python train.py --n_layer=15 --d_model=96 --n_head=3 --n_kv_head=1 --head_dim=32 --d_mlp=384 --vocab_size=8192 --activation="squared_relu" --norm="rmsnorm" --norm_place="pre" --norm_eps=1e-05 --positions="rope" --rope_base=10000.0 --rope_fraction=0.5 --qk_norm=true --attn_scale=0.124 --bias="none" --tie_embeddings=true --parallel_block=false --extras=["local attention windows", "gated attention", "capped logits"] --init="normal" --init_std_qkv=0.0516 --init_std_o=0.0 --init_std_up=0.0516 --init_std_down=0.0 --optimizer="muon_variant" --lr=0.00879 --weight_decay=0.032 --lr_head=0.01 --warmup_steps=0 --schedule="wsd" --decay_fraction=1.0 --decay_shape="linear" --final_lr_fraction=0.02 --batch_tokens=[8192, 16384, 24576] --seq_len=1024 --doc_mask=true --train_tokens=110400000 --steps=7492 --dataset="wikipedia_en"
Each number is 500 + 40 x the weight over the matrix's rms, rounded and kept within 0 to 999. Layers, rows and columns count from 0. Numbers have three digits each.

# down: layer 2 MLP down (transposed), 384x96, rms 0.0331, rows 335-383, columns 0-95
# up: layer 2 MLP up, 384x96, rms 0.133, rows 336-383, columns 0-95
down335:472493495521528510473444476432503479511499481468491511497466467543465504471466433506546428503555504502563473528520496456497599474452461491523544527474539490541476488542481454489523493496603485527416558565458536498581522535485511476509518488548394500508534455459543461521524507472505542502
up336:547504548485451518536467434538557502477476497446513417343498486428462515535511484542524447502518468451429493426469439505561447530535469502543553512500522497525473496511475461473496505543539542521436530575491548503508542581416473447540495495581487419525471493483517491494466485545405480521
down336:472544536539483529496585487549493440457473510457464591512506426596510516498489453519533566493429567465520472559493472472475505505432441437463517559458452463441492460550542537541521501429544456486546571461520500498490554497481514549481513494495525510504530580440550537512495509440494558564
up337:473497504517643351449502502551550492510516475464459474443486501558452523491516533511510487458492498476476511527521517444485538501525521487485447463500497521501464526482488544503487570482477526494491496499532482507517554562533531446500488494437592486513429523454476483502518520467514443487
down337:461458479527518531534487478425519463470506474452583443560492510525506542521470463462631520543586558517508513490501530477506487488508492537492521521516562487511502526547524537435541452537492525554528538522588509506517499504526442514509486489550469513504491488462411441481530503492443466549
up338:435455461487557432534469459499527476492434527481532498464474549460493508497449529454419481440536504510502497509445492458488478545460535505534470525470483475497470532496479484532521502448512506514546514497495524463503538514466509504463553515493448528560510546441521504490460555533498423461
down338:552529536520530555497486541485472526556489468524440486506525536536505489488565525486583478497509478490462490461487535519536512480503413456481479466586473493511506481522511483464536553491480516480482491485578538557462479501620523497518381517452527454461503497601536510541551522479455577538
up339:613444499477524474531481487540448497526519497552479470541516463465473556452552517474554476513486536515501520512521523491457494481514552535436502552490485534480458457455486526474471472502484540572536555491585501548478442451456474470509592545404532462544525448490407536571478523558531510479
down339:391564466500522486570562487467517490516567524456467467481459410510516463448522514512487489489479509595535479453527480488485535492521464505435508405494489479519527457555571565539507482501439512483529512572445480505475520497525591512551498509431486562540492453482533551553475476558478489471
up340:507467438552459442491507523579513520496484471522465463464490409482469521496508477488510472530519523448492466520489489500536493456546527527461490502474457554436453506490517529543472509440551464559526527543497471557471536547519520505515505505498530484494490506494504521384502526495471515503
down340:441491489509468579486481507442446457489488455545558461503474484536491487503482526497541530529510459519487531532480575483489518472442503506438515502509502448508541518545546505530537437472458518487475525506508521605550470501509529567477542516489464474499520494558474550466485459478501534484
up341:560475531498561556529552433511424489551591411459523446509517500462506542525530485464480497546559474488491473505490498512533528541592475552463463564479576460446505441469443454449531516474476518506448485456474468485537530546468547493519533478443425448428486523472546545498555447516513488523
down341:441514488492496411464489568488527542455445500467473563481577470427510520480457564523451544495459569554538431560513492498503521481438495464473526459570431469476505461548503554484455513454476534467517505543513478433483495530477530557483461504510488478447536488464474489467542493517547550453
up342:525507493508566502546497429516520434534485463507503480562467488570481511516505421444451484473493439409511502532516479511518447514546441532504478457487514514515502477525489499478494529463529573476526484485499472528493504510471510471552497539438470529487448534490506525474546515492510542525
down342:432510483471558502503563570464556537463446491534406510497433486483516474509423615512496574470494546524532466593521429461494546466442535503566504520472490513474469481543462518515494479477487492525495501515526449478504483488454494570507505510586467525506492465511491474510501468505464495522
up343:476511472470497554466495425486464440551509443438483535516506425547517568457480574544537536454403526489491601489486498491438485511515498474460535454507486495562471545536543485418532517573434459493480501549450439525415486497476513577518445497502489476509528460424494439439479486489404519472
down343:456564465491492556544476539445513467394515463578522534480571541442487427494496452527534440569501489517439452466560522496549420495514472445531458427527457556560486446515456477559429486414573516565520480464566509499549440461519511555440560480496509512490536466516500555592482479462575466491
up344:476423587385497455518504512466464471467490462500500523424478499523487498505463472511546506473601484472557540513513511487475512538496507419464546442506540515518521534539496509523496429476447508481535471493515495521467512528500492608537538502460497495562545520544428550537519523503497442462
down344:501599414504547453457537475510526469553467516465492489500523540442509471482466451449467444567426511490438515520533546532512542519463459539468449541473496472526484412445479483453494520508515430437492507492531527487450490416493487451502469501486582521541559494437570536470560503513495506532
up345:514509504393554451458461547456469491478479438555418494492447567492533537518517591449517501486477567510505464528480505468529549480510538473468507458496433507491493512477447488490483499493485472453520494517508548503497497486529487496451456482495562511520493557555556457525494489479466487485
down345:523460554553511522471479434470555450479528540451535515504590467486523564543455471513487478567519498507457476466505437509555537519549510576552532543443544485500485558493536492511462480443483507449458538441513493509586502519498463525522534520533455495492517438438436489520462475559520508479
up346:496453438468485500437536506459464416437479516540524536518446520518478552596525399533510598542540473453462492509450471521481461510516547490509555486498512523478517548492516571481524568555469539476485498428475525462514483463513465511512463452579582528391477490486481532481417525561455449445
down346:526548516515476512619496461525541543467443445401514472438512462448521476421463569473482488442430528558572537509565501467466557513501486463508534429537450503511548515491525432463511441438448491550496462545468525443384509509493524516488563530488461499550493530435470499539518519436596470519
up347:578593524477509520585534435551504455465476540497577504465541567508491492501532466490507432558486443448530389454463475466504495504540453587490500493445487508484457517458492428546440550577461447420414384429480514474490441426488523498495448503526470493551506491543554471530473499465547549467
down347:438597482506464484525416496462537545583489524497425483568463426594582564467442513511455532466452521502523497480440550459470463538541496541389539496570524411493488448527499404493481450495493534542555544514529474432519482486522485478538513508530446523458600528474445510518471453514454516474
up348:609479614588473458495614438522593503403415498512474550550474511490521459485439565572597420488423461513485551459584523557479492607398558552508559467510503476466479478498556562538441479510423442544457523514529481494516553493475466479503573485538572465541430503456422448489523477493441529558
down348:401546500487523425454548508587535515504496438452510487485409576504550596614560489528545535526584535509416554500433472532559527512551500455490555549514443506488443481465498516530414491535532517512452484475418427496442497490521483558423471499435471542513544556497527622465505477506439467572
up349:478484488450505464438541523515502543509538482476530487535430505533515504468480534514528444515616527537531500497508527557543495522424511463522543556502556525444540525481523448460457467499486512497458518476562525568525524490454534497499497499487514515551478513486466458459469417573485448478
down349:551563480510543527570537480467477481465447452527425576481546476445510522483456495496496503518453468463456470512510517474606470534481424425490436517552570490518481469486565573561474475439517496476504516539441522384581489527518494524424547526461533511491561502516492514478496508426537512494
up350:385501531505579503442479523517496490459447501469507554485437469533558477559497541470517515489516532507447557424512438534505474555580498465505517440507472490490485525435536495491490512515497486441514531499511500539490520526515433447478471561503494518507524553470539461453501528441459504472
down350:527499485556517525583545479483529473529458464567510460497529515464453523457477534505585461505490510446465444493518509524504485536492528487588543537437462492477535466452498503564471485504571529469517595467443516515486463491551503476506453497518457486490498512498497481471442485576495456541
up351:480541435569532518527531454507519480559547500466511504459541528472444559597499529515517563532463517485430473484415564547506483505534569475486489527540503486533515464482524447572492545527502498492496549481448511586415426536456545583466472482531533389512535535511501544481450477562525468526
down351:532506532440467446550492501504499501508506567605475415507454495538472442471507475467506497408643480401481490486518473467494470482522456523576543519471444508479505466498470566518470473526601557485443522507515586517471512563511511508557458577546449466419530488561507552563537487509531525480
up352:493511446536482558475498478490491484492582507530604412483502472519487575480508486563556503532431490455482458482457466494541517432429457477504529472557503489480466467509578504521450482506502569478488476441544440586466442485529472490545533522477474524614448505496482498482449446501466511571
down352:517501529540512521549536496520495512513445522499512538509537469500418469539489463482515578539580509448485498448510540408498421531581453481428530507470479454456534463427502492475529567513499537602601564603519606538542488528552557539525493509525549465474550514556529517499478541440488561510
up353:518494430472537550510460491550521463479470523472542433499497451454504540456522498481424489555505508489476521531443516496528482536504522522548497515487473505532492500534440486480518538528506494578538507451512486511483510483533539497461522533527417473488528492531478539483488517506477510456
down353:446485558570550563461467567443516461473522478531456509529452464477526494453502514500508516487520499534463509491476490499524467505519514560503451493515538485515515545557533506525489539465510479548498483501506495454497474498485501493504524507459527507495539474502513607492528445455507542491
up354:544576499479535493452572565563455480453502522528459526470535558513561499581518465532511505487499543509511425505514463544510524491508547552457479542423485478461545470477475450451440575507522445486514454510523484484558496597519470505438505483531546501537496452492384511446491440514566435539
down354:486449497538545517587515539501464525508522552498518555524541447407469520427519496470566481526435503498478470505564453484483541478493472486510438557463584491529538460477488511480594427585506489487494487529487496435517449414474562440477522469456461518509504510514524516456451490557492471585
up355:434525485519484488530540444514516435466484498461510502462442556507467475516478504532513567486454436474499513513504509531450500519522513492487505452514485527532521485526467475472486517441439508497469463498519580522414484513520474471452433481440490503440554490455517502514495475518543476509
down355:539515474522529494468442433515518496581493519591487464549514504500481486488496383478532507527547503465424430561550542433540486524471467560498494517517497492492469552487469560542486472433471521517500472516474491449494517534492500538452527516513505526490528515502482543516490478544476540476
up356:448530496496513525596458516535495482487436501524444529413492535519479487533467549524472465407499514463437453531535553491521533510476497441462514478562441478507603433471475473544504541510498420444475489515467434506500500525486535417499479515411525470513510529481499480555470428522481501473
down356:503445530503468481449549472449413448569516518496543488534487502496486569526488504453518524531556496526576542469496472483453491521587460484511527472460525482433407529478527526505458495481468502538517554497526485472455511423465487550534546526584489561523503508605530525500514557546447519529
up357:571542526528550492512496501479493463465479560498451522522466615517472548526516518518572531458545514476531476517480526493519439518554466443471550482450505475455441443530533475475464429440441557524524470509526511548430534435489409546485543533464532483511515488467463449447485436490546480596
down357:500408474458548488534531528547511488503499480554492517525494484536500438470477506509376421466499506462464545442566493498558524452463501500537437451581465471496502549464435530484524529490565536513549469483414479467527536509487482480478452491578493554380508473440562463574551557529591480494
up358:507498544554542453486548432461506507568521502538560556520478522500484481536502439470428501510545573502500502487449548512527541510537489546494512531557579534523527530526551487464539515489520522468488472539462503490535504443531478502484497496504416485540464560552488483455482520478482458495
down358:604482485488587470552447581513506521458487516499398449443454484456515517488497532468564434410461475519574485478507474521472517536537519493430525527499472505485512471503481547540484438509470543474500520469518466497563507514486521494464430557503535459471518515497467427461466454534519454537
up359:463439476450508477575492545494512509508475439519547531481479554493524460486486550457462502462518493513527483558478476517460455543465532507493478478475514551495511561515497406537504511507502467466534444391495570512481583509567527507533525477487542499515524524510552454469493520417513451489
down359:518502502508486477477502477458514532515503496524435471543487491436549504443486433497581465531506449514505474468449513489582507554526508550506564527497491454468430478479484549539488503452565538444471520490504462508454490514513478499504478481494491445507518468486459509513469444548481558462
up360:507426551460528533513543462499518425501422494552482549553437514508477517496498453451494532537478467503548504506483540488517538563472455472484441505522496490550483444543511513472523460490469518470484441498458510509449479459466489517441463498398528453469513539503450491471483479504519463502
down360:487510533540512533505497586516471534552581531471517455473575531441531461466401556490503501448490522462441486473523488499469550479560463553537501578449564465531562557518515518483521487456527468545510494487516494451508559477542453523537465506497506536494497490440455429501477566471512506546
up361:554516465454574487538512501618508503565468518467443517515539520564450495551529451532422493456478509415443452480585500526536540472485541488417522457490526481512443486505427508489475482488463528485527532489425539451519578484454549528434473485458500512491599498558438538458393450553457446452
down361:472442534509508455489554568439462484511471434503537568469515504528489618510449531444497531515479545508562449566400457541536448534480442501438476535512433499503512524502504422475552493500532513538441503489534465470473533558548411470563450514539460551459393436446575546438477491478493530534
up362:498464522583465409519492498520542523496568425517576502462542471505470470542503504532510461542483486455439582454517406503480483503523501512516426487422484505509439551458548482603535490513503463485455564537445479522417467491520511506477597498470524471536438456450470536492520508515478539584
down362:435558488462511506500555598573522442445448564533510434517508526589495523430461503475467479537476529526509549493501507505474468499540479450501479503456495471526473474490505530428516416539436499530617473537541500506565596589394477510472455477553450482523524455509445470537503524532474397521
up363:519466533441549440507479414592493545435530487504463507479472437491547519525534426521452487534453504467466398481551504560427511502425561455471476453524507456539594549494516535510554520495537491480457524469485528477535432473468560533570514468488475491514523511501522541522439511607516462402
down363:517495427539514494449495568462473452550579506429477513562486544554526506521418508500552474529545501528473484564511428519525505498494525498475584474542521522467475532548477466476462562460497523497546540509527547427526481494513461545387523526574528472547493496432516515493533528488491558520
up364:532437560479514471521506510423483550549490508507510511484471487510465558519492560516451470536508431464556461460478462581536542552567521554570507519484531516541508580495532457497511486416443510522514505467489495535505517477490457492497533530463498500491571498503560451540446512465468521436
down364:470577476550548521434491486569501533490531489521484526496522476475531548431482553518512547473473526508466530554500474478525498499501472521498502547514447504484441403464462560501545470492512469488493514526414494486541527468483502493518485517484520506443427486458532539526539491476487498538
up365:557525422450439511593502531400522505488495503482489497444531501525502523484533453609528458459507459471475534524533369494541452472517495489541495561440459473508516567442567500442524493543493545568575412538481530422470450484518451503505520483528503469554546515419463484477526556479498443512
down365:467434575536440489502551458513453514528462523547551499547494487432520578454480535526494525540519492520504517498487517458478449425522527459473520540510481470446457531485533462407537482447499460433464538501486558536533570457500501553521433480464493510429444520506598474508454565443492495543
up366:592527484579481481499448422499500548556421528523490481584502462474426513456550512508552498591506521525491441409579485489455511521514491514485547518525466527491537493501488542459470514533453464527502571536525582540461532530461451434499484496417585445515497528474398478570473449614461542552
down366:387564546513477396517518587500523493512529429441486543521551507498576540556432513535502482511444430498532505481499466492509496455516585487581482499465441458437527439517552465534446478497517532532535443475570490544557519495547465427534554465520445515437563501521524499499507546506502486441
up367:488441528490488496515443503485546502473605534531496500503519486590471557600430446540567514597490499542435471511505465490515467460472536549479493480413499417470535513462497514476527501502432458489482548485589523584496451467449524499423541542514482550512566525471487540491435568479458443497
down367:494502486481488434509548443562577531494471477535538579479435488508602481457524523523459501492479547532582525462457498498449437541544460511531465481552429538519445449466461471535501454576519496420459458502519450544551486563439495411535490455509501465504476513511472506435511548547512473534
up368:469446526481516525601490508470494525453552501566468493425533540430493527550484555518519550508474439536589489517512485521493496500475630508460514536578470571463471596570474471564567508536495531585483467533477527422472521581519527480524507490483505465490504480413473505477489412520442510492
down368:550548448496480479478492478481554450567453562527495507465539454459480530513480473565462410539577490468487488494529425636559483499504485535517433486496476517484559509534550545552460543408639555499454528477526478494580476477501493495413543527530500518507564478466559381492455597503551476510
up369:477489473471535503469464468530453492529499519518492516447594528524476533418512511506526479431487434565534492543439532584427470491568478392484475521522515553419559516642470429462472551478472558479515525470490530541498534499428471496455517480461495530501475521479524549589466480439490469547
down369:543530498485519450494526489576502562469509486453499544499473469480520524508432454479486511550491543476530572461501495395511487416457528459444483493534540469568372488451469550509468444483508484536510509475551564476467562467557521517533556516541461537451529502538517484413569490543429559545
up370:445506472556559455420433517517526535516465535432496431524465530513452528478542484485443476496521543525493433509540476505461506542489520518523504515508488519527508438505541552492457477489465529518495505475500525526533546498534565530440531501495495467474515449402543464487540475527450484546
down370:460514515524457501597538578452517444441457408523523488456506536485430488508529537573561519440505529476532519530499532478525499478501494406533506483567483531493480577542562485560496479559481429451514458527514481476507470464450556570569523461482529586482439544497494497510510475454497517557
up371:452476475506567417506433533485506487507489543523487476513477567496523479604485513556530546541535411492414458534505518555484467485481520493450503432521480532498518571477454508525508620485506482529483535487440473465457488540480547529465535457513535521469515587484570521523522477521512507503
down371:536587523536399506546547412457514440598478508449511430493433533509502525501485509470518495433591539435544495545460526471515509582497467529500494546472443428517537485557457533501504470549515561438462502447564545443503517498442489491489484530557414521491533395599506475482501458501450474443
up372:489458501495503574552495472530481427526463450467560568523490549532539544472530472496502492542522401520530502536515552465431494565575436568441474526525488430476513507569482548551504494581528515494547560491560505464447505534526521528520511490531512482495463529468496450490485503533453480576
down372:520454438520516482480448480455526568476500444510482481548543512472465469469454514534541418477508441534461486463512453509550571525556508470551469395478578551540479491496531481525394493449529502466497457488438469495471478505485499518473509563427540474548516566549475512502485528567524486459
up373:562528469563492516489451510567487433481428482488513574506448564483485520513502504540551585439577490421500502484523472492486502477475469493507505525466559464463437473494534538516523480512526499473515450475471562496492453510518617530548449481448468518487464528472519529483442531492521535529
down373:484524492540500477541549474480484602544517480509509465514536490559553469510472483473521474497459474583479547453549502508561476506526473462509463416501448479514562487528477567475449465506519534545464504515492501476491550497472433442486540462507409440525502454492448444506564503481435494464
up374:516445478427506457512488540535446481507491536469534494492456508448462520452509513496509597511475482491473462568482553523545428450534525486514431464525591496452486538484487543446482535550478525473484474505486521530469510462527467571456495509494490499579490449466536506572488490467590531574
down374:466536512492433499503517462438571500516508467445487507506472563489508470503478532583541485465519482455498563508569496472543494538549489528490552531482546516483552479537480540527480513437489525485483502466518538508527451486516503470438489485464479501555510518529473504493469453529545567459
up375:514507493545569463517462452568517477569505501545465526507545475535518460493458453525483554511503491473497473507483532523536527500452461499523443511473515520506487468555459445500542571559494599465562518493466441594479499480546499523503513553505542425494513568503530525493510530482476494499
down375:420483509515500554481441558448480452520449486459525527516394546475511599468451527416459503442543518514533503530446444501430491490548546501472530518494565454507422519506485501449482470481503507515524489488494448487510444465426515521473516507584446541485470472467511496466490436491465462477
up376:521573482492568446595456443542469514542511474501524536437553504429474511549507520534458487444485545538423528515463475483446579506482465506527482499438582498568570524558489502502468574534483485451520480528455496495423546465513528536533595575418546574477532509538517484424467506534476450439
down376:533507500479414506480482585511508433519494557577442495540409542548502562479482439487530430506409475499460421511569476494569453492534518463449495544519463474473513478469501538599530557486584498467508509491495589461593493559515508498473483519548440486493544507495499519515533536499536527596
up377:504505544599514448503545478440487497488507445570572578456504453462486527475598509554520495520457572408476521484543509488444515516499583508509580483514510414483467569472465523517515572531503527518443449479587505570477548487457501489502467475557519473531429535488451481424463560437522542520
down377:477564511446484520430520465509563532545574519506498454530533547537484605556518426511476391467573542553481534521526461556464533538520483485442512473469429523395496494530560491526503519526480542534489539444432505538510498585480415469521468508406483497492471561508426524488522515505473497477
up378:510463552422426515550570506574469495467538526479472472481417567462480494439547444506507476524561440484530529503496507507491509519527478531460467464535532535446532535485531477513468437519406536521481488553519491553468517475475450465508455527428527505545466513500493442550480540491507502512
down378:538484521485473478464459469434501501470471478464508484501536541442503465396529449454451469541573542407501465569491461505476487545504539515479503526421484502499492450477525505554554489510537502497448500437473559495469501480483515503492520531521495488477477468494594530485523495558538463455
up379:545518554463464482551411487507444452473454526450484501535474472503487536514483563534568511485474435493500494471481530523448428533500574477493527458534487495544504474493526393440487460548482415522535516539506511540532445418479463506438499568478499515471516454501521493500544576553500413518
down379:403533473501486484484532556446510509493432452497512617450424490588505489502533456480496451577448434513493509522544538530571522483541573463548479505535485567541511470486525514559480518485446449479495527488523467562540491460471506500477465464428559492503454477521479524501502484461534497498
up380:539470498473569497532436583455422478404421520509464461506527475484522482516573456554549500533521550512421540537502495564476539551457555510404483494501495504490522501484499500506479511426582493479517485545475488443544470487437530495483553486500511478527456499485494597483500507550461505493
down380:453533472573501575453493486510574521497520535499508481551449435560584494524466506519569485514498517462529482414407516514481489549481461464528472493460523500501486553494519514439456483467451537471450447473464469600573479497544523536536492521575518513510479513506445500530454455508554462524
up381:480450520512486515510522546457479458449577448506535499537534541471528513488515446469467523539481495508472538517509516457517473501488493510449463517500467440535553571459552518486513514468502468499501501534514485488465469479465519467478537417459511488470518507476545498473481555490513541503
down381:498532532523543490469453542393455533473443492411430554500482458520516511445511483435543493455447500487558511523504530498471480523526511523508537465530474500579433478485470528478537492479521491495513480489517486470477531466497477504433557467513448521533537495489453496527512467497504460482
up382:512490473468506512524455617508465479493472538490492431495509496474459514505523512499529445495502500502477579428502462506513494497574424541522514477490511484438458456440470582529468428482439532494468508538480465525437495481564499532531568474450385507546527534452506422540434444559452491525
down382:490538508549498533433519439496535477492538479454539480527483482440461482483485500533443554462594483424491469547499489515475496500432545517501563553485495514449546492532535465463587562627527501383455546522510521556527461492557531485471361519427558471483458492449471523522540465464469466494
up383:504580518564559545492533475524493500438481556573545510563506517508437554510551490490422490505481457568432506424548475501523478504517481493424505456505471520469514525483606452466486515458516504493426520500513494563565505562532553435535553521402488476556535500505456547454543473487521502509
down383:554486435513470464472412594537556512452473500422470480482500544510489491550444461512584552466490509500493488524472475515505479525470520518542490531481537522516505540546481518461508475446551484500473529473503532534575449482425476506502506578507501502494520473411507472466397424475543534444